{
  "num_hidden_layers": 10,
  "intermediate_size": 3072,
  "norm": "rmsnorm",
  "norm_place": "pre",
  "extras": ["local attention windows", "hashed n-gram embeddings", "skips across layers"],
  "init_std_qkv": 0.0224,
  "beta1": 0.95,
  "doc_mask": true,
  "train_tokens": 769100000
}
Each number is 500 + 40 x the weight over its row's rms, rounded and kept within 0 to 999. Layers, rows and columns count from 0. Numbers have three digits each. The size before them is the row's rms in percent of the matrix's.

# layer 3 MLP up, 3072x768, rms 0.143, rows 2954-3026, columns 288-383
111:410559512505528512524525485514495522544502496490527538418520493504417488462531506444471443482467548513492520550503456419402506504530525583474574581542534543485442518484453538532405507457531536485460511511467483555497537525508528443534584492529548500527516519415462581489474483444497541506
122:613461429484455524535516494488440485548504487509486526448428559516474507482512497499499459522413542478414492526494546567515545547515512506487500589557463506485516480459542558402503440452539491597538510509523521482523491485461468513479478487517483498476499456508489454531525489462477437557
094:465516461491518497482531525508506519595469522505517505540529506497438469570527477495529519529459473545490434518452498508495495494557485458543564528451547492449506515477497443525525428494526566520469500587526461466497475533539484462557519467471522526500534488439404588392510558532516526472
109:500510508517501510497504461472517479543505502512506497525452467478484489514431456550502513557500526522546504379517530506532533451441481454523539548503526484471559522519435481441511545516479502494431492524569477543473445451425529538532476528473505487493516577505505562505502523549453582543
075:508473512541499553505495497498430450528456538504454532496526482566514498462523479436489505581501437474532482523555490464506435445506482482487546504529486504566445523530493500571476445462503555483539540463483551538564506417472629535544557576485493516484505472485516582488436424592506501453
050:412458499586559511497527478479591538494501480567536518479386536468536531553487480437474462563505457512547463474547522528446518502510468447531529478520467462468489547549475463498548455507392489459473520557479483424499543507493519514475440559527572545467586524478529532465410563518556485546
085:591494488533491502442507485500507490484454523424481494490554511555464535489568446439524487499488495513466507523389430484439563449512498502580512488590547534519478525498534506516491480502483511468560454569499586492519501486500505536490473517490442525486575513544454467583452492519436452425
087:432488505399496519545504411426546500502531498513521448514511495444507487492515545522531450464463451520565521455438564548470516483486488527462530512527494468496477479433474490427463510559448422534482507469439466542530481526491570505573520477543469506466501513403473535471537534465538505437
113:507436495488507487496530528561518540485479573433430439516502480496537519504496523558441517446507461551492428532531536588508526532541510534504566483521535475581482472472510467516511526590513551532508525527503477501528481490531543533604519470479473539487510499538484514475495438555565553517
093:491516491492499440539529538523519513493493546437565506519578514590521503568508486524420476425449582530533525528532484512456496502462465481530493475544505517539463500470549562541526536561456479530535510522414491438504455526514490497522509507483465471418519472550515482585478567472458477506
024:512477516538507516487564445539432453605528427537526495572486410475487446522514467437497461467521544526437526437550517522498534516560469471489515465598521543522500622530486503536517538500501556535489493479522503561499493519495494495469512452538502508439501514537482483495463556463448496513
137:568562488473503516536467517511470468508444441500575438450564535457455503494498488514496584461507495573453468470499474475496544518450464576562506500436548531473463500480531520494503479460464470543544560528468472451461511455627480465479402465526525506446422553493449491520503507531523526509
123:514476459484477454479506478558542416504447560507459463560473481456489461469553491498489475442487479554416502550487405560532458502535547483503408442496549438535534452523493504527515491585510581510555536470505442496499467487501430498506524507527505527522493483564532467509432445553541480606
137:521531420509473458458486522510546424536413466496506474516557464519493536526443503507513479526519488496546549519497502529528423554527468477524487537529554586508500483483445562462524444538449551488485418557512460512540512456469498473494437493429477509510486543494478477517467555447450495529
125:482496486471560554520537561449485480453477484478490537512496459490508481475447397442475562463457533571537541509491578479572499525551466514475459536489532516539582557541508572486463477535494505545576468530475469525468477492392461502481529456525485484479525478515475538508519467486406478517
151:585497469415551501493446500506410496527478567455461470470498490524544508417529437478514561528517451475479505506491533470522504473489539514493549467544537538503476497503449441465583524482526451446479539478442485471463496491539515578543539481533472517468500514474526487533543399564462463575
126:446491475490487444556524532576530517512441377533479511498542474511505482552442552478476529476495533539486503525546485499530548455513461494582501505556506522498533428475458582460521527546503551605522540494468500485396531517582445536532521455506493527435535460508459497471527456531477516507
055:501507479466539462533543455544516534499478472485445482508468474477417482514534523594519589478487453563498525465507532603477454494441405551507494385487520553431436460522528536447524444532434500489520496471507557517516538542473530460535445518463474491515481548483438489477459538470475528491
086:534502453516507520528492481497494443443477471477447545495471505515481424475580486529521479458493437456500434530560441473504487496441474466482549505543537527497496534446449484540421529526548503516536504519546484577472576473496530458552525558500452501496507468522473476473435405504605531443
028:473557518573507497471490446446606543519493454490506595481454486551533468542481479468461505495570479528501533517520530500509534568543449521512482526586530507511506574517466488438520544526448469526495496529531533443492501482498457464573590553484468485462478558549521489488447503486583566545
081:468595440511526545421511506510502522476465462437422553523419484490510527512520474517427467494531472542506512597481430487461432510475584521457484528515481518582524513492487569452477448537507515496507513490574471473493495581500502504504524492515472487430487560503533541535477500500468424510
082:452495574542545416532445539461506501546489493467548542533567496505491491452514476455478496442463381444469487572556452596460556558455506509516478495499503454513498571526520449486513495462457481564523467528487511537520464485549541484466518526445550524521481546512469428545509449412524524470
128:461538517446466481519458465530497545405470459464487459535501480503537479474534496508518418440501500467541518509533512476455484567527464470497541460454437507481533499519473517496454475452458466508526521525485437521534500509488538521536441509479466503448542522526472525492514560475421421503
129:522570491521485406500465479496542439525557505467578502541542502548521466423518432509556499530392484490477505460483435517500482477569521437486504538539443505479534526506486529514558513531455472499509544516462545505555562558544446544528492503446569473454567489560503484463467473498515531561
118:468456495543507477503427473570487517532515529464465523527459422507482496505468497479510522520438418467454513531527452406535483491470487480431539500488586510427488468521459533516521468518499498500511501458544535505524449486433527461477507500463478508464569455521496577516455467495461494491
065:504491506508511413555491531491534502535495549545551558540514561556486482560514528492460568507424509435515541517434476528513482530480523522471543522438455488590507490444544518474485490529532420527594545497535473529499478481469504446515571473509455524450446604558561450484490551407463436449
082:482452514507496483544499490528521468450486428518550539489523492530537532526538555438529377445485492477497477512469519521513475498564466569462468439521483532607447518493564530430538497490475462481485523503526524442443551442531507435549487507481533480488517482502475526454417459510576528505
102:484539486516476530528472584511482506495560462530470543484554464477513478499486503469529532512467499535540499451515509512480417483472427466488433511546528520544493475500468550515533528540496490501550533559568473451497430477569542478483485504455527589441505523502532517527564491515444464517
112:555469501401465445528527507438513519457484490525533472486519517588414509458541500452506465531445500469533532485501517461602524478504482522484509540536484486464473591517443500574505480473597580582456511517421525543475502508449425503487495473494411467536509443553476477434471537496453580513
057:520523445510491549547444506447459484440536475479469445550490521515484519514481512527532518433453454467489522525554495501527504511475433538510475478575515499536493576483484496483557504552515504565510590529476525502511574470466515441526507493463457520568496462519439500508564486416447511569
140:525490509406601487496546545453440480489462456555464498484467451510474463537546515443530487566523425548485557519522510577529541558517501514485552576534481568449433479487457467470480517485544431437459514478567536507516462473502477449494512466508533534534495535494397445484454538502492506544
111:488430498575553444496541469441481456493464537514507489470541502448523447531540523472461531517527483445458537532503489458478482510433507495458461456449459546516475506487493529530527529512601408484529495478450529430477460399562513521491537531524454496433504536564465511578520452478480521484
107:424512497549516475496547506514509525482536478492547543471473560502463525504523571552516539512548427460493485501573528471432555512475491501467427392488460448490527493514535503494515534419512467504536485495514525441523527525495509542489509467498501512381470481522510492513505475467526482496
110:589527500483485555542591536504581508556481558471433524523475486594529506447535510469526515481581484426504519472513541528546513498493470467531501559479407475435502503539506535520553480471511504541382543472516527541532508464510418503529508539529434498465495496480493439457546527523471477491
112:514487468560557559459579514513473498505492480539518536547485562539515497443472503407520505430554491486437511501500502561491455484500562489559531530507541455556516502461428540455535529495508547445475536481517470486528461472435513562515542495481441558498477518502519494491482481479450524474
052:512487534594509465469511471477550477535510561464512481523541444484443530565556463502479531530478502478481553499529482498476455475532467468507471549466516495481466523542506523599559495497457489463539506486494560495480552499516537511546488488507527519543509486462556559424499586465455577556
110:486446483504593566462495622500481514502540500494501477510458424477498494463501510521513489535456492564510531491509531486489581499487500595560527516550411552506525471519532487555513475497570503535418506492479495510514404560494473527568505439490480470534501525537538493477546545551505480486
110:427481487530435484565516447558498489511467529517423457496499516489492518495477481530464470448541535376510495484483529456535523504516541439531553548563484475469412565521492491512511466547439497491529475467518540498484478561496500451460532447452477415450497637510539496491583459540471510472
078:527581459473481556476512452546478527558501473502494522481474451370506469536532487540528455501501547486499535498559518453503425497506474446534537487450550497536478503574573506549496545473515524524513551484531515465450553453478545529480498536507507542536533469554495509469441544521475452435
101:564438436535553563444535492570491513497531476565514527449459467488445558523503488442497491535511549496529518508494525445533468477428520517520512478566467513518586535529542493551573491530505516489465536530478576478437468495522476502552428511515477486507524566434476568528489540518440448458
076:496567483471514475506523554457547517464470491484501469509504455477508486580473524504536486521500512519517530432493621531479512498483510397481508442443495534455446427507499505482559507496521475562499517437493484537536474474550514565412507491500533423502508502583567493467545489403447547452
139:508528452555560436505507493526519512488492552494471466530424426524454454456432477506526536492539494491473508501488463541520464559557544504612461536531537559419468499544527501495540493481491518536471546507499580487553495422530479464594483502450488517535506531525463496538501490531481543494
050:498560542466416434534530491400483520481445462526556477505487479502540483568544496498492492509507425537465518492526500508507432488491533466454531534522407529533461449479438527492537528567503586539457476459527570554499476602476548497523514513492485445521449489549543467542504518551538432557
096:471505484479513539466503498475461467480525529445497432491531488530440517488507487462499492605536499503545477472434509572515497477516489472524516476537510504422518481414473405520452531543480534536495476565548515444477554522482532537413467489481557523468442487457498571514431491459512458606
080:477528485536420494468517472443537484547512526490472407472473577470518567517460464478496490455484484515537528514535482474571578476483504502499525561545462526490495523551496544513508559512424520506504548557468548535422518492512487539577527494505500464575503509520499467458448511501509448534
130:516458468512508464564585485463489508470532494535463499563468550489485512529485465529427511490466504503486604493496490503503537545470493511582512492499469534525476554495516506478465587497475488566465462516458515372558469502537497508542504500511526492514491465475499456501454454489557429488
110:437433492420513471477551524583468535489589481572532499535571448469472496468508505517487526590475479505489464436490481501530517475561485522534409515424425565516606537485423483425566503449480437422460470512495525440507465493622486441470575519480507518524513536537429419519501470503465473549
112:503474501530599522483536520506429511541525482524486549557481476499478541479499565459520518503498492510413484552480504479420526435549439471516494502517491466532476475485487426428522504471529581510563522466503531483563508539524611498448579528520513526486545594493534467487507462516512557408
111:488531476441513486536450520556515430489512498442520482483528448514591522490558522533536502484469514511488492569438549491536572486558526461479486481524540444556492493487464511456522503493550476497550443428413481563483478473500561535586538591430510443457474458502565545534426534520502487536
094:452415508519491478502527494570514541510510460459619550545526549536477508480520526492492505527498511455482447487477506470547430439481500506483476478536518517491500470524544410462539514447510576521459498537600486492514536520535506577542502473494526566493496550512416506478491478520497574572
076:534538497543490437494509518468485520459455436570459470487522626471505502463574498568522508505497483528479489530490478486552508376450516448544558434494468546490610455452515471504414533529473475511476545512466519534458520507485504486460489430458546536558544406455456473518514500514471544566
064:471509468515562521515495493524478507474472461528466456527494449499554437473514454521504473446538475537460440589528574512621536480488547489521426467499479459533505535558517445502484462540629549481527458470468437481458553525517540475493460591456455494521505494555510499593522500516565574484
118:566563528538557474541517577566500492467527495529511501480562553511543492478468525565591511565464463523527602526509516412516514517415456499568468529451537438516530546479506497484509450459535476524441550549505542481506462507506450524489547505501470548502477507513551545516500517518486443510
034:445462440515449474489536424477584485499479536486537455528504473476614425446509491522512504465460524504520533475525566512558480474503469499498468476513509514493529544497504472488521584538506517369519476513443492542498557495478461503471516465563523478416467432494411531632518489517548524462
129:495481484534491488511496465486463501543493524493459516515564491450512480564512522533573461435534547505523485509521425407535504473535506476562467467523546536530410517507488460488469485544468600540594538460471494553471546503510505546604439525482495509410461427447509483558460475470500527497
061:564441491476499471580544512529536471531490509468563477559499523523501425517499436572452540482427528535481503551502540503569548467551499541526497489514510558492497489549496480489490557466532531475437505528560459502548530460472487519528532395545480574532487496485497503538455495554480504508
114:536502594510401449539423539498554527466440471484528487589503474472515536558459606457411442550445546471465488421456544509492466505481518514526518500534520487509496516557489528514530512492513513544566474482474486481475490468441538513522518574517507452539449496488570485504408496481489438569
105:462487524546487562525444572435512550525506474554470482539516398514471524481555518462502464403449466531477467485495413480522500482514499363506504506420530509499549510493539507481586491490500524544470485485421447483560504511496481491438502477476553568553507524472476477489475428516487514418
122:441519531503518447440529471496483446451437480540534562468536487489483504568564414560487491550432466516515543490485441425506495474536496459479519490493540504462504462412453522450517499582519451440504484557496467506495505498521523458453558513536434528526555485499469517485523524579462541473
095:422470531497444467441501509584530521485490489548512559498496487452487449474428508474460526531471481494465469543539466503510585515491485485481471464471499479412539439463505584590500548540553492481496433476407589452540468493527523487500554482573449552477520504519515528559525490467447541509
113:533480504586556478523405425554489564410478568505516517539584494491495541432511473541470405500473461440485570491464491476463526507465500495568481494470520486557473491451468535505505499539482482575429480532522486447469544490493426438472472519506451491506484467472485492475459528500489464493
124:435525472476542539521490429476499497556499544498503514512568407507433565507491411506581512385495510447463509539518531488512478492517472495537493512526517483540498449460489408434540458565597491595536471468487520566539582479462519508584487530489506467503591532543447506531511504492554461540
089:490491490499444453482508531492438558540469559503462526528476398514494478431533468567550453518473572537482396484525394510467505492536429484526427486434482489495435539472489523462452526525501510532516561454560509425511502564506435503452504426500384466475534494456517448523466509449556460477
078:503473502480456500505502478477486531518536531472513476494565524493462473522485472476508477505570529481499510580506542493471552483486461535478575558484483533515513520563517461487537497499513516522442478459513439521474449507493458532593503476453484548475539497499497466553463513498519472542
051:553454464494483579562603479452535537488562517465532478518461521518464480450525462460460550522546523478439545553506466494507501477524573467580535586506514579506470506518493446473517459501517514503540504431453515498447506471449478516531528502488588477503520554509507492498520448528545569468
029:470521492517494472469493576491468479556541562449511486477497570421492518502519601555458454502467492544442515484552519521551439471462540422462471519597443596541517534521506483514539570502467502522531487532448504521487544513498498427462519507481473524499503482498528474511633598477469498523
108:543471470589539543510449462484499495499449582434521479476496504524499515470521570544511534395471461487412480527513475441460443518489454507447511482414510480596507500527502557437492560479493453432463502483517512493645440529484478525535420579502513441455486477540441533529432461611546461532
125:511511489434485480564457501527470555483509513472521469487490508539555508551507434460441493443553495575504460525481488503500498557511494512515506455484387519462594533533447472564455465517545574502458500409501543477522436478511501541543504525556479584542437457532501465535514495534465505537
076:500544542454569531568486550493528524456508518422551470531477481581524532537458518550500454594517546577538523502491469535540508488509414480402476464434505474460475475554464534522460508538542477488560462479519550513487507494523530508524465490458558461540590488519456508459529535608561432481
060:557500518430463490538474551543478525539547542539522515498577490540528460426441580512510476554477451545499446574471445436499508504498477486547503506471551455522536485501571553572472461488512516418511550494515451472446462515562472445500562454560477524476537432504457480468498574540476475550
091:564455466444541475532486473488513494552497528514541482585453542526562541551433434560442499494558496509509496489518510522472446494480488505502491474486442425472470545490456536534480499525528532538510559481499533480495495519507540429578494523514540497547509456472581486488488479484442511488
129:504449450532509494495477457491514495483464497513568514522492477469539550461484510543501520558503512493451500468435534572546543554561529549525466441505442501496493589434566498478462523526485482543489535459481460432506594455524496555532412484516517502543523480495476504500464422532477500581
014:528485511521494504441485504512469477504541473536494433480565481465530523479491505545476539483514516492431505524477460434528485519489457524405462436504499475490529449489475509575481615492529470460475525479536469547503478489521543519448597408526550479476490467532463514506526524503507510507
# layer 3 MLP down (transposed), 3072x768, rms 0.0705, rows 2954-3025, columns 288-383
118:489533509500560521546503514498517548531502485516451492462511408542488516526492497599471532528375569414521509505450522592525612507555526470393457550469562498489449498504476481539501450474456488529486571603468505456460536526508481494573539509523504516580507538493490448488515548525533606467
128:582562443555497629534551538517484420477537486460501513506494491527482490528423511532570535576454488476562497426549536467478496507451515504488497470477496560536482564451488515495504520485518476542536518505454546467478554465536475498489520504489608467571572524490463501443489529535457536539
106:580483512520519506431500635443476492476489475464466470512506575439516500453472489485467512557550487476523463492427516490462537546485511509575537504513569539478427518472490528531414524508510432485463507557471540467434553487545464514493497490512507533515459523521544464492390455493501528407
111:517507507434556522518435489481479479449585465550489470494481476502499515518467500482533513495477443509502436485452466499440456457520547457466476564589545530516422495510553513496472522527465472458501494511395430480445535530530555451521560569503461542499476496426502510465478493548530456437
064:550478525443548491475424583575453536444491507462505490486466463507492512442493488514469554496516453596517477502480476440490513526511543477510466520556482500508489524475505498472435522442528508475444490463569487527478434508519465563541484494467446526530489480571503467437538525474617550550
048:525467486461426481537538480491537596445567507540423517548557528493481523452360540465435488502530482507487467375493465482524514503459495487480382512538436485512503486490489441495406508511567500524525469607537551491555494501487606489491560559476500528424498476451479469549553472572426541482
086:484523529517512509478439461529459470499469546456499488543491525453518485536498438517521528529492488544475544508539500504531484586476499509455448508484524492480468522484638528578534473562503475498409462477495514504427548500531450543485539467487549500492536584538511464534528510475526565535
093:487535550510504542498535562422443518442457492465497509427513546545518517483449543513494544505467504504459511492406556446479479431453516437465544518549501500449504540468518427470455452504515498478452541482444475507498507532557466578504486508358434437436476523472498525451497499538552531487
125:443513478552602432488505483495462494491485541487456517503565425491419443498463465522534555532524466484480508540521486551484527558543577523458491502460479470493475495498438461541557470503487503489477453446491490509544501422502511574555511442470479492522423426451505430491525545497538529505
098:452529513504480477516451484469507535486518502439419460500490457514526487464417491549504476487438485518514453476454495534525498464530479505468491571458513466370542476558467501540512479513491508559449500443492523494577496458463444414523496532446549539545497517442510480545534489544477496497
023:525560529542481440532503455525490400473490513374447451562453548448561415555578518459506516479497470461516544519519505508538525632525481572475452501549506480494463483562455488511515505464580463529502555527503533570454492547559485469482467525506560464471511450434462504455520531480573501480
138:529446589505552516449544551470497565429533451512513477481529477518497499502534530475568514477577480467505557505451477489522501505523523410525464427461468523500530543523490474523549548489546542543534585528492533450549525513506444482506521574454544499472559524533471480411500459503528501539
120:491550521594534493491499528464482522507497480544528463480482540467486459469590504542483468533455492537401525513525459499505521566518512450488464542487552525487514532493448477517488483500522497512526505515500497486529477587537467522482535493589507497491530459432527524447506489517513488541
147:455472385485477568509525473539508512503458427555431514493453509422465542487500503510504502457530543452471480548514558483538480443563516481478607497482583545515515474549484499524445550503506519479473483486487515499537529487467510463541466531508566539428492404520553458456574557470559485550
118:467473508432481443458426480603472464525477513569496514434536572478489489473463440484466504504519464530496571518483503538525570491455458550451425523516508472563517556494474504490488449538467460484520503499476511529455489430468523537507485483539457524473494499488499468471529494530442529561
139:490503568507488491547484537640491524445468471461543571523541522497502520496468479447477517466513553491476477463552476500543423479512494468563511470523512450472575507510503467516512540466495525441470512476424473466507482421504457484512512493491455484467508549428498486541518472457480426495
137:463523552517432522515498505476555468509505426491501507448503498532447506487502507462495514488472567423503460476473503470543535531468499527448527607541526588510526454569545577398423462480440481498543542522516469543551560529500521450554490494504484529482519582469530482566562504465590485503
050:470509439594516509498519513425519499452459464578536485493492529535467496495508514481492508511570510464550531463483528483392436515549481442411460454446432572525511451490477511496476485471529466494504463533506430526493490518499501566507605519484458400527535486472481524555457493538503426536
089:454467492464501479543501510504452490447414472562428484493498516512496516533441505623537460557524485488506530463408571442505463525473522489518510476585539547519492429481477554475522502457592458495506594526467459513478513498476521545436473510475469545481479562438477549539538558509426503562
030:527601496579472540566516478541452466442471445422518446523448554539464521575469509477590479580487549522479523407512551475541492516430519483491525478537514504551503430439449437463433461539561439523504568463459517442543487485454438466430427493528520461483515500492404485518559455455504456498
078:421520489527483473473425404516554454476486470482545515498531476444487453461536460488451473492516413444503465512421463548450492525454521490461594431502549495487574509506562497534507467578531532552544503539466506452488469539519461553540567524580515496437483512527542456514569541489530475561
079:567515541571435497495502468450509435546546516513436472428550564520499475557399559507545517497514506479507448563493513399462474463473448512470443537516559449553504432510503587496463527515392509489458480422513502560530466475491446534533526471489427539494578499524553541545419545545527507545
134:508568563436494484409416548458450512466510488511488451490501509507481481513509476491541539546426444473463526545469545436549481526523497516472444501489461475575468463491520539459504503505501453512491479560435567454459535577553513412491519532493492462463548581488483501469497515485468532555
127:563435516421468476515457515476478545494492465459543581518509560412498593502550519514477540515444567509538520395500513452490516443536495456517478510467484469531517478505478512436491507475439523528512503480441512505472465457420500463454435477501534459552505577412525561505504497481439440513
121:494456475489527504525494566497542468462467561505535550473465498474443505559465528504542499445487486522505528516481472600545504511494502445531496564389476500509533482521500548455460505426519471511521513470495522441505472560523544546479523489457511485467516526538502466468441500469497500557
061:487517529426428517524447533509502478508549537504430512482535525524566518506459504510540450506499455559436517445548460523485508530458553531438534497582572506452442493507507557512460512494529472451521462541400540474539493468520562570509496433507545520507535487535402568526578525471551483509
075:583475510400412416521490514549507485509568470425527513482553501539519554486418499560460483512521547512542491526512435594513483371452536568520546493570545495516522569494514543526552492497550533527536506477461423525494515499516509503506513468501460548508530472535576484535494541490528513516
099:466476540446542411494505477508549426536444424512545495531494475571461527548488556551480503512516479565470441551483443507545458542500417577531474495505508557462505474551558503520430480481480517466494453496487573567459509438486484513565442486460529587522527490525504513455442505476490530487
111:584524470515426520498540533492456545472479501482494534474456485465497509523507509477514538455474484469477559521536548457479468486504494479486509427571535521478569395469510453427528579464505508520499555502458454507481514477552480477553516453499551461524497538503508460543476545445523387525
053:503484541552463511483524492471505524510518488473462537462527538511490410479542448524487476430449575520474474462440517482550521473562506549518492534478459489487544522519467559512425543497515534536535522486519525478422470506425521481539529500522523510471497518520555514456453500468443469503
146:468550516533534480437538461501549490452429512503517532476441549563542498570449470540525518473501490557503533469463548524537496579460556564490475499446532496509536488496528501463471522561414533477526487526533504491540445530528513461439490533524539544484490450485470467549568507464497532477
123:438617456495518484495479449463499553530488453518450474480562450576456527493466530490463502511535455475564486497532474554572510510481497508491488503506507493438464402468492542566501586444502463459447526473575500489493470502500502506488598527588539533498456493552427523477481524468560442439
105:588530470488443455503491486494455520644518446493551534527528463523481556492463471514494442593517503539523535513446565546532517500518494420439472450596469535533466525561518544524473457532487489497499523511487579520514422527466521525522529523422498465501504522542457535523500533564500525490
110:459541477515495428489517454538509489497469489512468503515538557507497564606560553519444490471508538425584506465477523537493541472532469479510486489527502529477482575520462492460583560513489523502437506481545474522512483506511500564487455516483506464491433455545513485515605460503432507535
106:453555519439460448417469455401496457507489531509539503451536481500429475466502464498497513479503508506543467508526531450511511520461428520446547429537501442414470471489526532536518513495521544532474532429539485439491503425578477424507509494479460522575546497525519517501467446554496530532
052:490463487459496495489434548594475557458491470513559522514528568540529460543473482465428510494515543513462535507453501515493459486487485511502545440490506475449517413510430487637453561417593564548515486509495516499479528568545535498493490496515435574501503512509509465514478449509572502483
112:503496467495478462545478528480490520435523466528458422515506529506486560562515564443540443478504418447487460446557482467511487507503505547488482530526500464473483533440488480530493493488498504535542464492496461449463459494451524426514524536520534529438439432473472558494469521507503456484
131:478490476629527510488459446488497473456532521486509511543474498480496490467540533449502527483462511602507548490483585519459508526513484482538528467503510443543514489518500437530471524480565438510549533485529517584485484503485555550475545554521480499524576420514468467484548551489464525489
070:475595450504446478466483464541514470548500489520480531488584444470554511505543472477596529587400547515384493564540480488504424449466445527501543482487542534490569544484445415485514519469562497561560482433512498447476461454532512516436468510576470439487476489555482490501546502479502501525
104:472434478576505523549489463522492534512534517498526514474474487437435567578552521436477542463535490475504533512465470522429573592421660534516538521494466496545558506487493500498539433511493568474433496492472643483515460493522502524499499478524513485510501551494514540480523500562507457519
071:484504469504516566498510474506573529547515439489521497519530477480557448519479493510452461513548507553500554420458538547399543554540534470496414518445540497482546504576481523514528488543482522479516492465429554472539403534596479471439527589535536532523458490488499501519511493519461459418
133:484534475476476495475506529497554605533477494458506506527509545454507493456514546500447545451491507525467547540412482502419511496521436546436466615464524528472487455558502498486495553522510411448479511507534490465474510550494528503518475509472479440534530551396488549533561459427565497534
046:509539546540518509507502504542558466494515480463467512492501499493440495559459500471504573548605475446457466500522484535524509518497521505521526429505484510534496481501517445589431449498482403490497513464521487430498509436467565484536545529467480529485442526494448538584511515479492552583
084:424434447455499431511480532536487501454448518480460510474533504493521526512444463546498546508458495513535475487544526514512500533509626532477502551504492493518519515476482609418483518523483501481533511523500455522454460450512521483558527510555484465538441478548502511516498535529468484492
071:511493465525462500519476506504556481455497423526512528533489480448459477480532520429562450511543456515489448537482472484497517469548457521505444524523498518522562502520502464521541461455502533557449548435487550531435496574556483556501495505455549524525465510522462456504466519479508518540
133:508451484462539504492500459540502510468526430558426506547527454466501495530468527477475469584506511520499463575507541484533524538492495466472542451428507499461547422483378489482440416546466523487507496496423445551463493512416591430450506535530529468451516491473525587496531411433472463512
112:544503501538418497497545567450466528475475535522517527518500522464468490462424567551453491512502536539429519455503513484511455508506535527419534535526469541443523441441535569489474497459505489540590512465567553563473486470463523559531486484460464504541500476438583503462531549527419495505
116:479542494441465579551514507440471440540450549425475512407467500494535482467440488488546483509517516477506523517512491483536473480484541488449542522464502466481543481534420462518501439526472516466566577560545499472539538510458453506480477517502548472475525524448527459541559444474405530494
106:505504511529526468507574444560470412483510497526496462528562500515521481379521512600462515496476463552481474507541494493521502479532541467524490508556497548479540594471540458568447523528501560558436482536574559448478431462481415553476447437510458557477513493591456537548489432473545543473
091:495527547522529488523404560596494504483540516494489526474538545455504509509521501524504494496553520494415549593417533516455544525580479453538561505528479551544526443500493544490439526521498482545484495524488511578481517442560528503557495494485465517464509543507571526468512595512514466431
070:549535419467481493555457518429493378527501524545465569460470471509537525534451408444461511526469472514482428471455458410492537471468498566519491441507394529400476528457521493490562497501461461415523462521452521451477466481464506546467501547468483472496532477496527544446529507483501530457
057:530458542495495407449446539459522466469503519526575522483460429524460460547517489461472510509501536536497533533524486475516506546518506478436472402485510513466496485526535484530551517506526466513530451443485565482478439573430452552502435510518429456497481487558572499460491483499567501548
123:533511493547472559457491574497454523508490515462437541553516467435567551525496520497445558488442493420528514475440488467505539445462498455562448590508490543531534484467442493512545501508585540531414570469534464519515454504502438456514473456531467495484429516449553493506529520461492487551
033:537600503427534395543509509470493495483515577477414549509445468489458600500520478490530557436489439544538544421548485539478471528518515486532506496620492545546498455498616536533546477445463476506465426509472545550477561472511598514498495497512494477532521558536534477457476460518541525530
137:489471536499545506553458475511493472402541511522539499534528531620477510469514555451414489486442503456392493353542547562499495545493551501509509590467614540500560462517507534575525458461537467522439523607506497522511502593558521514450522569501478501558561572514536503507515520510516429522
062:468527577503426528472486497543516525542416413321463508499479453539417473546495493548465631550484517530492507482544549526596482481464527468488473510532419506515509472508496549522537447492475528504583527552448473564509480527459464504420516532499501456484477540468500547481534540444502463474
107:559429513498474442554488543559528458546446500488407504485530443516550450470501458556524430472497471593446559471394495509473521496537490508470463473403488456566515434544457532468541507493518480532488447583503468522522486491519495520438542576534572486550513558547527557427531534516482548461
100:459487494537448561553518461515512536522418550484489539479539518516465480486448539453515506561466472524474544452489425551476530520460489441488584556456464416457522462457531555479490499507534544584521474497518449486492505496435469531538501480499526448556547501547513402520533426534526508465
150:417457498512427427568541500471550472508454519478476516444520467497491526520491475463492496493457448520489465524495525433474586474561545389526517435515456567459410519522518532446494475520542425515544473463468453478489527443522548502589527473502443472579530476451489463449521532557491495464
095:531514525448499509444490480533483484512484459447526513495470577472482450522595506563475532524561529518511354470481515487506456469512427465527426456474547470506495454481466372565525502499549535414432465524550493502470523605533469452525524500513401527489574570544612530483520503539490461506
114:481515502532483493505557561499489447459533501447527550498503551537456485546523454540530561588512446557491514490490530495493550565489455506490510483462541480506535450479501419529529445483503558520520468444525514491501447527553439515500598426480508471440454420503485509540456507460580490460
125:538453520537486505500496516558441400487433491528494529529457460438534506468424465476553435486444542538526625489463566542536532443529506465524464456514488468503497539483497472504486536486458575459526527467497499527529534480544550466457525497546486593515480511492437451482527465523453515511
093:518539442484486456469533415471444480464514459459443490469546476498481461440511525470500570486512517488440550483537461495456481513496494537467520462559515472493533479505503451496512503514529502519495535549494531499543614529507494571379493534555499439494480469518592471505608457525482542447
078:558422513486503499564468492554457556424562525532504543464486492485505580530528536486451493547500529517466443432511529512508511521489420585570468505488483495467523535482454445521463506456449514531544425466465503513476519505452549578533453571472453366550430491540507536466470448510502478459
050:508464478486590512454504432414507534497495515520507593505452539527462485525489429542598483487475454512534581525439467491550458521514409479510481482460468470539582525468505511515462513436509461472498545512447566477514484495443526515491590457515503493455467485589538523495519488516541534509
028:504502575508476572427525504475492478503543482463459512519492496456538461530512472465481494523497420559478595496488518608500485500518483468481541511489473579468519518602502488505529486444536447494540484505575574509524551456489476451484491543503442433511465453468494522565545482486467563408
124:512537519574445552491538470508420601510487539436486533596509543524517483502462508518555536502523478443442519457536526534551474471455486574491507515487560473512441500476407414526559462579465521385495427404501580483515521544569428496524489511474526529495456479566539523535560592488454534519
109:474504522491527575444433495440474512526498514500512482536492497518458538530517490540486568503531515483443505508498478503594465498470539472463511457452533467493625522441470524500437507468509517460499512508479387530523442538497490510531508514517546478475484556531507512477521598463562475479
073:461445549499442422438483482497481383512527433650494482468467516527555446532464541482544443464514486450519512498503496468561522508580561527565545486525516476539470457464592522489515522507522479504490567523467463560535513483439502536524599556495500533471517457447483509468479531560486532442
054:502542525482521485470498486478480462517440516508563481560465533485475529547528575561483492473497481499470522491530480552523458439495528471515494547421456510592513543532516504533499457481561517458534484487434517541476520551496439410497532513529536500592533483526470466467400596522428500534
097:505511548488460531535475491482494419511576478549509486509481436512479553488570465518517497446471478547624540573568507479532511529467467530448475489544474438472532531449495482490505455520476497531481597478484524519450519555537566430500483507485464385487527542502529445498442567533524450487
129:569522517432482463484501460485490507491507576537482490475450486479510509447528581503542536456538513579487532451514542427552503479465493526552483553540551529485603512477541482531537478503502449473492564484454493500492509488449489493539508411488530514525526455477568473525478530549427576513